config = dict(
    n_layer=14,
    d_model=192,
    n_head=3,
    n_kv_head=3,
    head_dim=64,
    d_mlp=768,
    vocab_size=898,
    activation='tanh_gelu',
    norm='layernorm',
    norm_place='pre',
    norm_eps=1e-05,
    positions='learned',
    qk_norm=False,
    attn_scale=0.125,
    bias='all',
    tie_embeddings=True,
    parallel_block=False,
    init='normal',
    init_std_qkv=0.0509,
    init_std_o=0.00961,
    init_std_up=0.0509,
    init_std_down=0.00481,
    optimizer='soap_variant',
    lr=0.00808,
    lr_mult_o=1.11,
    beta1=0.95,
    beta2=0.95,
    lr_head=0.00798,
    grad_clip=0.5,
    warmup_steps=200,
    schedule='wsd',
    decay_fraction=0.824,
    decay_shape='pow',
    final_lr_fraction=0.02,
    batch_tokens=65536,
    seq_len=512,
    doc_mask=True,
    train_tokens=275900000,
    steps=4210,
    dataset='wikipedia_en',
)
Each number is 50 + 10 x the weight over its row's rms, rounded and kept within 0 to 99. Layers, rows and columns count from 0. The size before them is the row's rms in percent of the matrix's.

# layer 5 MLP down (transposed), 768x192, rms 0.292, rows 24-96, columns 96-143
093:61 74 63 51 43 46 43 45 41 44 62 57 31 38 55 59 55 44 49 61 47 59 44 48 57 48 56 40 51 52 40 70 36 60 57 59 48 38 59 49 49 57 38 50 65 46 60 36
106:52 51 50 44 47 45 49 36 60 55 56 44 46 58 47 60 36 23 43 54 73 53 47 25 41 40 57 52 56 37 58 55 44 50 33 59 41 70 62 49 46 62 58 57 52 55 47 75
099:51 53 58 61 60 45 43 47 44 54 58 54 42 35 35 45 45 55 48 30 54 40 54 53 44 62 56 45 51 44 40 38 51 35 51 56 52 41 62 62 46 51 53 57 46 46 38 32
092:60 50 57 40 33 53 53 42 46 40 49 43 48 33 49 47 50 54 42 50 63 55 75 55 44 46 64 63 44 47 52 63 38 50 43 46 57 48 56 41 50 69 60 58 48 59 53 88
104:60 46 51 64 51 51 50 46 44 48 51 40 42 41 65 33 53 41 70 58 36 50 62 52 40 52 40 56 51 52 50 29 60 62 59 46 51 48 59 64 56 43 48 49 47 55 52 47
090:63 55 61 61 57 38 45 78 23 59 49 56 48 38 71 40 47 40 38 41 54 49 58 51 51 58 58 49 52 41 47 59 41 71 43 48 63 74 36 57 54 47 54 36 45 34 47 41
097:44 41 53 73 66 44 47 59 49 52 54 57 65 56 48 49 61 37 43 50 45 63 52 40 42 58 54 59 51 33 60 54 47 42 44 48 43 51 60 57 51 55 53 58 45 23 40 47
097:61 46 53 44 65 60 36 64 51 47 53 41 57 46 51 36 31 54 59 57 57 36 62 65 46 51 54 51 38 62 54 58 54 43 60 47 50 42 38 48 40 49 53 57 55 46 45 22
094:61 55 56 55 52 41 46 47 60 55 50 46 48 56 38 51 36 47 41 34 46 46 53 42 49 32 61 55 60 51 40 35 67 40 53 44 56 69 48 32 45 47 58 40 69 48 45 42
109:62 68 51 61 35 62 66 53 58 36 33 39 59 27 42 40 49 32 48 35 56 41 56 48 62 42 51 47 55 58 51 65 50 48 54 51 42 53 65 40 48 54 52 35 48 61 39 54
101:62 48 48 41 54 43 57 53 36 58 45 59 50 54 42 46 47 57 53 35 55 50 44 38 41 45 55 68 49 54 42 46 38 39 51 59 70 56 39 42 68 63 42 48 43 55 61 41
103:53 57 65 44 49 45 54 59 45 49 47 41 44 37 57 58 40 48 34 45 44 46 56 52 57 41 55 60 50 36 56 48 54 50 61 40 38 44 60 53 41 29 35 48 53 52 62 53
100:60 50 57 41 58 41 64 45 54 58 40 48 39 56 41 54 67 58 45 49 53 54 65 45 46 53 59 33 44 31 53 57 33 54 47 54 47 56 58 68 40 50 33 46 38 57 50 67
108:57 71 64 43 69 61 46 44 49 66 39 57 38 47 54 38 41 46 51 59 61 43 55 57 45 55 42 46 49 49 54 37 47 46 40 35 84 61 44 74 50 48 58 45 69 50 48 62
104:43 41 73 45 49 45 52 40 50 59 68 45 61 41 43 38 64 62 41 52 46 52 42 40 50 50 63 51 54 48 71 64 24 69 47 46 48 47 75 48 40 44 48 46 46 69 56 41
100:46 49 36 53 54 23 54 50 62 63 47 48 58 49 58 40 59 61 51 76 62 51 63 44 47 55 52 62 51 37 46 37 58 50 61 64 40 52 41 45 49 35 63 56 37 47 58 46
098:54 41 52 45 43 66 42 57 39 60 56 46 53 48 47 32 52 51 53 69 56 60 58 43 37 52 58 58 41 49 52 66 62 39 54 49 44 45 54 54 48 62 45 47 42 55 59 47
099:43 49 40 65 45 47 37 54 65 73 56 50 45 41 45 43 43 39 44 64 57 57 55 57 32 53 45 32 64 49 56 59 41 41 47 44 56 38 38 56 79 61 51 41 61 32 59 68
113:68 54 62 37 46 44 44 47 74 47 40 53 37 67 43 60 44 52 67 66 47 50 44 76 51 39 62 51 46 38 35 49 29 51 42 44 32 48 45 32 63 44 52 28 51 48 48 62
097:32 56 42 51 35 51 43 63 48 68 48 46 67 48 45 61 61 40 52 59 58 60 32 36 53 48 41 58 58 41 28 39 40 51 50 47 57 57 60 53 56 66 47 65 48 38 42 56
099:43 42 58 77 60 45 51 37 45 36 40 48 42 64 41 40 34 53 56 40 55 50 49 56 42 41 65 42 53 34 50 44 32 69 63 37 55 45 43 43 46 49 51 44 40 21 57 49
106:45 43 54 61 52 39 47 51 43 36 70 49 64 52 41 43 30 42 59 44 49 40 44 57 71 37 46 52 58 52 50 30 46 61 49 32 53 45 71 50 56 46 52 46 46 55 59 32
091:51 40 55 59 48 37 49 42 53 69 51 41 51 46 65 39 54 66 45 62 62 53 72 28 61 49 55 44 71 47 45 49 61 44 59 46 58 57 49 55 46 58 52 38 58 48 32 56
103:40 36 68 40 62 60 27 49 52 63 38 59 38 58 25 55 53 51 51 39 66 57 54 48 59 58 57 45 51 40 42 55 47 45 60 10 56 55 52 56 59 51 46 56 53 51 70 52
110:60 42 61 34 37 40 54 36 55 44 49 62 55 61 52 57 44 49 54 55 56 46 56 55 47 43 63 66 65 48 40 58 36 51 47 63 64 53 39 33 49 60 51 36 64 48 67 27
091:55 59 47 58 49 45 44 41 41 32 58 61 59 50 48 75 32 40 60 52 44 54 66 49 47 54 54 64 27 55 60 49 52 35 48 45 35 45 50 30 53 39 52 57 47 53 52 48
093:46 40 48 59 41 65 40 41 40 55 53 43 31 35 53 43 55 41 55 53 61 41 30 31 40 49 61 57 49 67 53 61 66 36 38 54 38 42 59 44 46 47 42 49 60 71 60 56
101:40 34 37 57 59 51 45 54 50 43 56 46 38 58 46 41 59 56 46 41 46 57 53 48 52 51 35 31 68 47 61 41 43 56 58 55 58 52 58 38 48 49 47 56 38 58 62 45
093:47 44 52 69 55 37 44 73 46 30 51 29 48 39 63 46 42 40 55 55 43 30 47 51 45 51 50 43 54 62 45 53 48 45 41 59 57 45 34 36 37 48 48 66 41 49 52 51
111:63 57 68 64 35 47 49 52 65 37 43 49 45 55 59 21 48 60 46 57 37 51 40 48 27 51 68 50 57 56 52 46 43 55 44 48 36 44 48 61 42 62 53 50 59 48 36 46
095:50 52 58 36 56 56 51 50 53 49 46 64 58 61 61 38 31 34 63 45 46 42 52 43 48 48 48 47 58 69 38 42 45 56 46 21 54 48 43 51 32 74 52 57 40 37 45 60
104:34 60 55 59 45 46 67 50 23 60 54 46 71 56 57 61 78 55 55 57 62 50 49 58 47 62 49 53 59 50 55 26 43 64 48 52 63 64 48 54 34 45 55 58 48 37 46 52
107:44 67 75 46 49 68 56 44 45 52 52 36 55 62 55 63 62 55 65 39 47 54 54 27 45 59 43 54 31 41 28 62 52 44 48 43 44 54 62 47 60 41 49 49 42 50 48 53
099:35 75 46 37 39 62 55 34 53 74 56 41 28 45 60 72 63 49 37 46 53 64 46 36 56 81 60 54 54 47 54 56 55 45 35 50 46 60 37 58 36 55 53 44 44 36 50 60
104:55 57 47 48 49 38 57 34 39 54 33 47 49 52 35 43 49 53 47 42 54 44 50 54 48 49 58 64 55 61 67 65 44 55 46 62 34 48 32 56 55 60 57 38 44 55 54 73
095:65 45 46 27 54 45 30 45 57 59 36 58 53 33 49 51 44 51 70 52 49 53 61 52 59 48 34 57 40 60 48 54 47 47 58 58 74 43 48 65 39 53 58 62 54 43 51 63
098:45 30 29 39 48 43 45 48 67 45 36 35 57 54 48 60 57 58 43 51 34 45 54 51 56 45 52 49 51 49 56 47 57 30 37 57 56 39 52 67 50 55 52 50 32 44 59 46
098:50 43 45 55 53 31 45 44 63 64 46 55 57 49 56 48 35 48 43 65 58 50 50 55 59 53 61 50 51 47 37 67 37 40 54 39 55 66 79 40 42 75 62 59 68 59 50 58
099:62 43 39 45 51 63 47 37 52 38 40 49 51 75 25 65 51 54 44 55 57 51 40 58 59 41 50 38 48 43 43 51 69 37 43 52 43 52 46 63 35 45 57 43 45 59 38 32
106:34 44 46 57 56 44 57 61 50 67 46 56 47 54 40 46 59 25 51 66 61 56 48 44 56 76 59 42 49 54 34 55 42 44 45 37 60 54 55 66 35 42 56 54 55 51 39 44
100:41 54 52 41 49 52 37 42 58 40 63 47 42 70 50 29 42 55 68 49 43 41 50 55 54 41 51 42 33 71 55 57 35 56 47 43 65 50 52 42 62 45 56 48 50 48 62 54
099:44 42 52 45 37 44 49 38 47 46 53 59 36 39 37 58 58 57 22 52 46 56 46 51 52 57 55 53 52 62 38 47 63 49 51 55 39 46 42 44 44 66 59 31 53 46 49 44
102:37 58 53 50 46 60 38 46 66 63 50 43 56 58 55 50 70 60 56 50 44 43 54 59 56 57 46 33 58 39 44 50 53 43 40 43 47 67 40 58 39 55 56 39 32 49 56 37
104:60 54 41 25 41 50 43 24 54 66 38 61 55 62 43 43 51 56 61 61 45 41 45 48 47 35 66 62 62 44 46 64 68 33 46 44 60 46 64 21 50 54 45 48 59 48 48 47
111:50 67 50 64 39 32 49 67 47 49 41 48 36 51 45 70 56 54 63 54 34 47 37 74 40 48 53 45 57 48 48 57 38 44 57 44 51 48 32 60 46 48 66 31 52 51 39 47
097:49 61 52 52 48 51 43 53 56 67 57 63 48 32 45 57 59 56 38 45 44 69 47 59 51 58 31 40 34 54 55 52 64 32 47 78 60 34 43 18 47 45 56 61 58 33 56 46
100:30 48 40 28 55 54 46 53 56 46 32 46 45 27 62 54 51 44 51 35 47 53 61 68 52 60 44 41 50 47 54 36 50 74 37 52 42 48 59 50 45 75 45 41 50 51 53 51
085:61 28 55 55 52 58 47 52 46 46 40 39 47 58 44 44 51 56 44 44 33 57 69 66 32 39 56 31 48 43 46 45 38 39 46 43 53 53 42 68 47 35 36 49 50 62 55 37
093:45 48 52 52 43 55 45 45 42 49 26 43 48 60 56 43 65 51 43 58 61 35 51 45 61 55 68 52 53 42 48 53 52 53 50 63 41 64 67 30 64 45 34 56 50 52 59 42
101:42 41 59 55 71 39 64 52 69 33 59 41 55 63 46 25 32 56 46 44 49 50 35 56 41 66 52 45 50 54 54 32 23 41 67 40 43 60 43 45 67 61 52 48 56 70 54 53
095:47 39 42 64 39 40 49 42 66 51 41 49 58 65 35 40 38 57 53 41 68 48 46 57 58 54 45 44 62 48 40 58 51 47 65 71 48 52 48 54 49 42 59 67 68 56 57 54
107:45 43 49 44 43 39 36 35 56 42 75 45 60 40 54 43 45 61 51 30 40 35 39 43 38 38 49 42 49 37 43 63 61 44 45 56 65 48 50 56 49 49 65 71 45 56 58 56
096:42 52 35 58 53 68 51 37 51 39 59 60 49 51 40 38 48 42 41 68 18 35 38 60 50 61 46 50 49 35 46 51 56 62 27 56 37 54 54 60 53 64 61 75 63 52 32 55
101:66 53 53 53 39 40 55 46 48 39 38 51 55 57 43 51 55 73 60 40 44 36 56 48 54 75 29 61 52 34 60 47 34 50 48 56 54 28 43 37 57 51 46 41 36 58 31 47
096:48 55 53 53 74 44 44 63 42 61 60 57 63 31 48 47 66 33 55 66 42 50 48 63 49 49 62 51 43 48 51 37 77 59 44 58 40 48 54 45 58 50 51 46 50 34 62 42
099:67 53 66 50 40 34 37 33 53 44 37 59 57 58 39 49 42 59 45 53 43 44 44 47 47 64 49 47 43 38 63 57 56 48 28 39 38 54 46 55 37 51 51 46 33 56 67 59
098:73 62 60 50 39 32 57 60 59 60 55 47 44 46 51 51 46 53 38 43 55 56 56 55 46 57 58 55 62 58 55 60 50 46 62 39 59 44 53 61 38 58 47 46 51 64 50 49
103:62 35 67 30 62 65 57 48 38 43 47 48 49 59 51 24 32 53 55 63 67 48 43 58 59 67 50 53 41 53 66 43 53 47 47 41 42 63 61 56 44 59 53 41 51 52 52 36
099:40 33 52 47 49 40 62 50 55 40 61 47 45 55 66 50 62 54 53 29 45 48 41 44 63 60 42 57 47 52 50 72 77 51 48 36 31 60 45 52 46 45 39 50 55 59 62 55
106:52 58 72 61 43 45 65 51 40 45 41 53 47 44 22 40 48 64 37 48 50 62 36 50 53 42 43 42 53 39 51 44 48 45 59 56 51 64 39 54 52 54 41 29 48 46 56 37
104:51 74 50 47 49 23 33 24 30 49 59 43 39 38 62 67 51 57 72 50 51 53 50 46 37 63 48 40 53 49 40 60 45 50 34 45 47 44 32 47 67 46 37 55 65 61 30 36
120:49 40 51 64 37 41 54 50 51 50 43 44 32 70 63 36 40 72 50 39 52 58 37 52 54 50 53 40 44 56 48 62 58 47 58 47 51 47 44 68 39 57 47 50 54 56 56 44
101:53 43 56 47 47 58 56 50 44 57 42 57 47 70 49 40 57 63 59 34 50 67 61 66 65 72 50 48 55 55 37 46 45 51 53 38 49 63 48 49 56 48 46 55 57 51 55 59
108:57 60 58 44 56 22 43 60 36 57 48 65 51 48 53 38 62 43 31 66 50 56 45 62 61 63 50 56 38 47 54 47 43 62 45 51 52 43 53 36 49 45 60 29 44 58 68 53
099:45 42 38 55 56 39 40 56 42 39 57 46 53 43 46 40 56 44 70 55 32 38 60 56 37 50 34 57 51 46 56 44 47 46 32 47 46 51 53 37 56 70 55 55 54 33 45 65
102:62 56 30 49 47 44 35 43 53 66 54 58 45 57 71 41 40 39 78 51 66 59 58 44 41 48 49 46 36 59 41 56 67 48 56 44 51 61 53 39 52 63 46 55 54 62 44 46
097:31 45 51 44 33 41 58 57 58 59 41 55 39 55 60 52 39 59 58 57 59 41 42 55 57 60 63 66 48 37 43 58 62 46 50 42 61 40 55 54 35 47 61 67 54 48 47 78
097:65 53 57 36 57 48 54 43 60 59 41 60 68 46 53 58 61 42 69 38 49 62 50 60 47 50 52 54 57 46 50 40 44 56 63 31 58 48 53 49 40 33 42 52 64 45 49 57
103:51 64 41 53 33 61 54 65 50 51 39 45 29 56 46 57 48 51 74 43 51 38 58 71 56 42 34 61 48 52 69 31 47 40 57 61 45 49 68 49 48 44 53 45 63 71 37 28
104:58 59 50 50 49 72 61 26 46 54 46 63 56 50 55 46 47 43 62 40 48 47 51 43 48 68 51 54 53 43 48 65 62 57 52 68 49 45 42 50 46 46 55 49 58 46 39 39
103:55 50 47 54 35 48 77 66 51 53 55 57 51 48 42 54 42 72 52 51 54 59 66 60 34 73 39 56 54 50 49 53 28 54 37 62 51 63 56 58 42 60 36 42 45 60 46 68
105:39 54 70 54 30 59 43 73 42 61 63 46 42 56 44 45 31 64 58 27 48 57 48 55 65 38 67 44 48 62 68 67 46 47 38 53 54 38 41 64 38 45 56 58 31 61 57 59
095:48 62 31 38 73 68 62 67 61 52 60 53 53 46 41 36 52 56 50 50 61 52 61 56 46 65 49 28 42 60 51 44 60 58 59 58 42 60 47 55 60 47 66 45 42 51 52 64
# layer 5 MLP up, 768x192, rms 0.301, rows 25-96, columns 96-143
100:45 70 29 61 60 60 62 38 44 61 45 44 58 44 32 46 66 61 38 74 50 48 55 42 43 38 49 45 59 51 60 54 52 55 38 41 57 53 38 39 52 52 43 42 52 34 49 42
107:56 49 52 37 44 44 59 48 54 29 52 50 49 56 60 36 48 40 63 63 39 44 49 55 40 57 54 50 41 36 55 59 24 51 45 52 46 49 52 53 49 53 63 56 50 46 44 67
092:54 65 31 48 81 49 55 57 57 37 53 60 38 58 50 33 39 50 61 63 43 41 41 51 42 41 54 49 30 48 46 52 57 48 55 47 47 49 53 49 55 41 58 57 46 59 51 36
099:56 50 64 45 46 54 56 52 51 46 34 37 54 47 32 66 46 44 44 40 54 50 58 32 44 43 41 49 65 58 55 69 47 52 53 73 37 53 41 47 37 62 52 46 44 65 58 50
097:61 50 60 36 44 47 61 46 64 42 44 65 44 46 41 60 51 68 44 58 47 44 38 63 40 42 46 32 51 57 66 59 66 31 66 50 70 39 58 59 45 34 44 61 46 58 70 64
097:51 51 60 48 50 47 58 50 30 70 59 41 47 48 32 69 45 29 56 55 48 52 61 47 46 43 59 64 45 60 42 69 34 42 35 28 64 64 54 45 48 56 56 45 54 52 44 61
097:39 60 46 51 55 39 41 49 53 62 53 49 45 71 52 56 57 47 36 54 45 45 38 52 29 52 41 61 44 54 55 49 47 47 44 63 69 56 47 49 28 35 48 46 46 51 56 68
108:42 38 45 54 52 54 46 60 52 52 53 35 35 58 36 51 27 49 62 62 41 41 54 56 38 52 49 49 33 43 70 58 50 58 25 36 44 36 60 66 55 47 37 53 26 47 44 63
106:48 43 48 54 50 38 32 45 49 67 56 49 52 58 48 59 48 43 45 35 61 56 65 54 56 50 28 75 49 38 42 53 66 45 56 53 49 53 54 46 34 57 49 68 46 41 45 37
115:56 49 49 49 62 52 67 47 55 53 68 48 47 46 75 61 54 47 56 48 53 57 44 54 52 38 38 66 40 48 44 46 61 58 25 50 46 62 64 57 43 50 40 29 48 62 41 58
098:54 31 52 60 55 36 57 46 45 47 41 67 62 70 54 49 53 22 34 54 49 54 67 56 55 46 58 61 68 41 39 26 65 57 55 53 65 53 37 45 38 68 60 61 51 55 68 43
098:32 50 35 25 42 63 52 57 41 35 42 52 63 51 70 53 38 46 78 58 65 52 57 56 54 39 52 45 39 41 53 33 63 50 43 44 62 53 59 53 32 41 66 64 52 48 55 39
100:43 33 55 40 62 36 39 62 65 43 49 41 42 48 46 52 46 47 43 54 80 45 52 73 49 22 47 57 58 23 55 54 62 59 19 43 54 53 54 42 61 43 52 50 47 45 35 37
105:50 51 30 52 48 62 65 45 47 46 33 48 42 69 48 49 58 63 40 52 50 63 49 40 49 47 65 47 62 41 51 48 48 51 39 44 47 54 55 53 56 58 47 55 45 55 39 50
101:66 47 49 57 43 70 55 44 31 41 37 40 40 45 53 45 34 44 37 46 52 43 47 65 48 53 29 36 44 75 66 46 55 45 44 54 63 42 49 65 46 52 36 55 56 59 47 69
099:45 52 33 62 35 63 46 41 52 49 46 57 42 32 53 61 44 62 53 57 64 47 45 39 52 38 53 53 60 21 36 38 27 43 43 54 67 32 59 49 50 44 57 42 51 61 53 66
102:63 62 54 41 54 43 50 43 36 37 53 41 69 48 65 35 51 75 45 41 40 53 46 30 51 49 43 58 58 58 54 51 50 61 42 58 38 65 55 22 43 35 60 54 54 61 37 46
103:55 45 31 55 54 62 42 43 50 31 52 40 59 47 47 58 33 55 43 53 47 42 54 38 21 40 77 49 45 48 48 31 49 62 56 55 58 49 39 55 33 45 43 58 76 30 57 35
090:62 44 63 52 36 29 41 50 53 27 31 72 69 45 60 72 47 58 41 40 47 61 45 62 44 47 41 55 67 40 57 62 71 47 51 56 55 64 50 45 57 51 57 53 25 39 50 41
097:56 71 57 33 57 52 62 38 43 64 69 57 34 40 62 49 53 50 41 58 37 48 44 56 38 56 55 44 49 48 75 56 33 51 45 47 48 42 36 60 53 63 27 49 39 31 41 47
105:67 49 54 49 64 43 45 49 35 56 40 64 48 53 35 57 51 54 60 52 56 56 41 52 62 47 34 64 50 67 73 46 42 49 58 41 58 35 43 53 37 63 49 52 55 36 64 73
092:28 46 58 52 58 51 47 34 61 46 50 70 49 55 60 40 55 23 56 60 28 57 57 57 57 57 48 41 31 38 52 61 58 38 54 49 73 54 49 59 42 52 61 49 60 51 49 70
108:67 46 34 46 53 58 39 42 33 43 44 67 47 40 52 47 61 41 39 46 57 50 45 45 41 37 41 45 61 48 46 50 56 55 54 57 41 52 56 44 60 67 53 42 46 48 51 42
105:53 46 60 46 39 26 63 46 46 36 52 53 74 40 36 58 44 50 50 47 48 49 40 40 49 43 62 59 47 41 55 46 37 54 67 64 52 53 57 57 60 61 34 43 71 45 48 38
091:50 60 52 52 62 38 54 55 60 36 65 48 37 34 60 46 55 49 45 41 58 55 39 37 42 55 48 52 44 53 40 52 44 50 26 40 47 65 51 50 42 56 71 42 42 53 55 58
097:55 53 38 60 45 41 40 48 48 41 51 60 59 43 47 62 55 52 50 56 46 51 49 40 51 43 41 41 53 29 51 45 44 40 62 63 58 43 36 44 42 65 44 44 57 39 49 54
101:56 54 46 62 51 51 79 59 48 34 47 50 49 35 34 68 45 48 49 46 68 68 54 55 52 34 38 50 40 56 58 75 34 38 50 37 44 54 53 54 45 42 15 43 58 43 35 39
100:49 61 41 49 53 62 52 51 59 57 40 71 46 47 60 56 49 85 46 57 71 63 48 57 61 48 44 42 37 51 52 55 47 57 58 44 42 56 64 54 35 49 41 38 65 53 44 57
095:47 53 48 52 52 36 64 47 42 36 52 43 53 51 52 61 68 33 45 43 43 28 41 57 39 44 52 31 61 51 57 67 55 41 54 55 58 45 53 47 41 37 40 70 71 56 54 45
102:54 42 26 50 52 39 54 62 42 55 56 62 49 51 37 53 39 46 54 53 52 44 35 69 48 47 59 44 44 35 55 46 53 62 60 80 46 57 42 55 59 31 42 42 73 60 51 50
110:63 72 39 28 69 51 46 53 50 54 31 41 50 44 35 50 46 63 40 54 71 55 48 38 53 37 66 49 42 71 37 62 44 44 56 61 50 40 54 44 49 54 43 56 55 46 40 40
096:49 39 44 37 37 43 58 38 54 39 80 33 51 39 51 62 53 45 42 40 54 70 42 30 54 46 61 45 46 51 35 65 42 52 61 51 47 44 46 34 59 61 51 38 42 51 58 52
101:54 54 53 58 59 66 36 62 52 60 49 68 67 34 37 47 61 41 48 61 51 44 46 61 56 59 55 45 49 60 44 62 43 37 59 52 49 44 55 54 50 34 58 40 38 43 35 42
107:50 36 55 37 38 46 54 38 22 51 40 49 47 51 70 61 31 66 42 22 33 47 61 71 32 64 52 51 52 42 38 40 75 49 62 52 43 35 58 50 60 56 50 40 55 40 50 54
096:53 71 33 49 47 44 53 44 49 50 51 30 49 68 57 54 55 37 39 40 45 52 46 61 32 58 45 48 61 35 51 37 60 55 26 56 65 53 62 43 48 64 58 45 48 37 64 60
099:52 55 58 54 56 57 49 49 64 43 56 43 40 39 36 60 48 43 51 40 38 47 45 44 51 46 69 51 62 45 53 46 39 30 41 57 40 51 52 54 54 60 47 49 36 51 25 58
096:62 65 59 46 41 70 41 46 35 31 43 65 45 48 36 40 57 44 38 36 46 51 48 56 51 52 55 56 52 59 48 30 60 47 50 62 41 40 49 51 39 39 47 45 28 29 52 53
097:53 46 43 46 62 46 70 53 44 45 33 58 52 57 41 36 54 52 50 49 40 57 79 46 53 57 36 37 46 47 52 29 48 41 49 34 56 50 52 51 28 68 57 46 41 40 43 44
100:47 55 49 71 71 54 55 41 57 62 44 54 60 30 56 60 57 60 55 60 57 41 60 37 51 51 37 48 40 63 55 52 42 50 32 64 48 33 45 67 51 49 54 50 49 49 38 55
099:42 49 32 61 35 51 63 41 61 45 49 47 51 45 65 48 65 48 44 59 42 64 41 44 47 62 45 38 48 43 51 53 63 48 58 46 52 52 46 53 40 40 29 51 58 65 48 38
111:42 52 37 56 58 49 46 48 54 66 55 47 64 63 36 49 44 32 65 49 46 39 54 55 43 49 25 43 51 27 52 56 44 79 60 60 49 43 48 57 45 58 66 50 45 40 47 35
098:64 39 55 53 54 46 55 45 42 59 55 42 49 51 37 49 48 39 48 66 36 49 71 52 27 56 37 55 40 36 53 44 42 47 46 54 45 60 62 64 64 42 57 59 66 76 57 71
105:46 49 36 39 56 36 34 57 36 61 58 47 47 51 45 53 54 31 45 47 60 57 77 57 61 47 46 35 63 47 35 48 52 42 63 42 46 39 37 64 39 62 46 36 51 47 56 47
099:44 50 43 54 55 47 54 57 45 66 58 50 54 54 61 47 50 54 62 37 42 60 50 63 55 36 51 59 42 39 54 54 65 50 43 61 45 31 51 50 34 37 46 53 52 41 40 30
104:53 42 46 46 48 53 58 39 38 40 60 59 29 35 46 63 33 30 51 73 52 71 47 43 54 39 69 65 40 58 39 32 53 45 48 40 56 58 61 77 54 54 37 50 43 63 61 44
095:66 56 74 70 67 54 43 48 42 53 36 56 47 60 40 47 57 42 54 34 46 45 57 41 42 61 62 54 41 44 38 46 46 41 49 60 45 39 42 41 41 38 68 47 50 45 50 43
091:39 45 36 60 85 34 51 41 63 41 39 54 32 39 45 70 48 31 48 57 51 46 53 42 55 54 50 64 57 27 53 65 54 59 45 50 42 68 54 65 56 58 54 57 42 31 47 58
100:57 52 53 44 34 47 48 65 47 34 52 69 53 53 57 43 37 66 55 46 46 44 36 49 44 37 59 38 59 58 44 70 47 61 55 42 34 40 53 43 47 54 64 59 52 60 48 18
095:49 47 53 51 43 57 80 48 29 61 66 49 63 69 58 69 54 54 53 60 46 53 66 53 52 53 51 41 59 48 57 46 60 40 40 48 51 50 72 59 54 45 46 53 49 49 51 50
105:62 38 65 30 43 58 60 52 47 70 49 61 44 55 62 66 71 53 55 70 59 54 58 59 45 55 54 37 47 42 55 53 51 42 49 52 41 63 55 48 47 53 67 53 44 43 32 49
102:62 54 57 50 57 49 53 50 45 31 57 54 52 57 19 61 48 32 54 44 47 44 54 59 49 51 46 45 48 48 52 45 57 52 38 51 42 51 40 33 55 50 57 49 46 50 39 52
090:42 58 65 58 54 56 53 67 54 42 45 48 56 55 56 46 66 47 39 53 51 61 48 62 59 53 61 45 50 51 36 43 51 67 44 43 50 55 55 67 42 62 47 53 38 34 38 51
089:56 48 49 54 60 58 35 50 46 49 47 42 52 38 43 48 54 57 40 48 44 50 41 41 52 65 64 52 67 41 53 51 26 67 42 47 49 50 46 40 31 57 53 53 56 55 41 56
118:43 48 57 43 47 52 46 56 57 72 40 56 40 59 66 40 51 45 65 46 50 66 62 35 51 48 51 48 62 54 67 47 75 38 34 69 65 40 47 36 34 34 67 50 59 55 43 61
105:36 48 48 41 51 35 42 40 41 36 25 56 62 49 51 55 46 41 52 47 41 51 42 45 41 51 46 40 40 42 55 39 46 42 65 35 41 35 46 40 46 74 57 59 46 43 32 47
102:51 35 51 48 59 35 63 49 51 40 46 19 68 50 54 46 51 59 54 51 41 64 47 32 39 43 51 35 57 63 44 55 47 39 53 57 53 50 64 44 47 45 55 61 53 69 25 36
098:37 39 70 65 44 52 54 57 60 57 53 54 36 58 41 44 49 51 22 55 46 44 51 58 48 42 45 56 46 40 34 47 46 43 42 53 53 62 35 20 63 56 41 42 39 41 61 61
101:64 57 49 48 37 40 36 64 55 60 42 50 37 65 53 64 45 53 62 52 52 40 34 38 51 55 62 54 36 45 58 45 45 25 46 79 52 44 50 50 60 53 40 50 41 47 48 64
103:52 56 39 47 45 47 59 56 34 57 41 38 51 57 31 39 42 49 36 32 70 56 49 44 34 44 47 54 56 40 41 62 49 45 47 72 41 58 58 68 56 48 58 45 54 50 47 44
100:55 44 58 47 36 65 54 47 42 41 57 47 44 55 43 62 55 38 32 54 48 42 39 65 49 61 54 68 45 55 44 37 57 42 51 41 66 57 59 47 30 32 46 43 47 55 41 40
110:50 59 42 50 46 40 58 42 65 35 77 50 56 39 57 43 57 52 43 31 48 37 52 58 55 45 47 45 55 42 53 36 44 64 52 40 62 45 50 53 38 48 45 44 46 60 44 53
122:63 51 51 27 53 42 54 51 50 51 46 63 53 67 35 55 35 57 66 47 46 57 42 52 53 72 56 50 35 52 41 49 38 67 54 48 62 50 47 61 49 63 52 32 40 37 50 54
099:51 36 58 59 51 23 55 49 52 47 55 48 60 58 45 43 71 37 34 55 60 56 45 45 50 54 48 50 62 52 47 46 53 52 42 34 51 53 41 50 67 47 53 62 65 59 56 44
098:63 44 49 34 57 38 49 40 46 58 50 62 51 39 41 70 43 52 73 51 35 55 49 44 46 46 42 62 50 41 44 62 50 45 47 48 35 55 56 57 50 56 57 55 36 57 42 43
096:48 50 59 64 58 65 47 50 68 34 53 49 62 44 55 53 58 47 40 54 39 68 52 61 43 42 60 62 39 51 52 60 36 47 45 41 55 38 58 55 61 50 55 29 50 34 49 36
102:67 56 61 36 52 37 53 55 45 54 38 47 43 43 47 36 58 62 44 60 71 62 43 38 53 52 41 47 46 49 32 44 55 69 40 55 53 48 58 45 52 47 40 35 48 61 49 26
096:56 43 50 50 40 47 63 58 42 62 69 38 53 51 52 51 54 54 47 41 48 52 57 44 38 51 54 39 45 59 61 55 56 48 33 64 74 64 48 51 62 44 52 32 59 51 51 46
104:33 61 56 58 47 53 62 37 56 55 47 68 53 60 59 37 49 55 55 58 40 53 47 34 30 45 52 53 64 43 53 48 59 62 40 40 67 59 69 65 54 57 41 46 31 55 43 57
111:42 61 44 47 64 55 50 64 50 54 58 31 55 29 54 38 53 65 46 33 53 59 31 53 46 39 42 39 22 50 61 44 39 67 57 52 47 66 56 50 39 41 43 55 54 43 48 38
109:46 50 47 48 62 46 28 45 50 38 42 40 31 56 55 52 56 68 38 50 56 63 43 49 30 57 52 69 37 48 46 52 38 56 43 30 56 47 36 58 49 55 57 48 48 42 54 53
109:43 54 54 46 29 51 55 59 41 49 62 54 32 40 50 60 24 54 53 39 56 60 44 50 50 35 58 52 68 42 83 46 48 42 46 59 36 46 45 45 51 47 41 32 22 30 58 62
095:49 45 47 53 40 37 59 53 39 48 20 41 34 66 54 48 40 43 57 45 52 33 43 58 31 59 48 53 57 31 50 56 31 63 53 51 37 66 40 45 60 52 35 58 48 58 38 43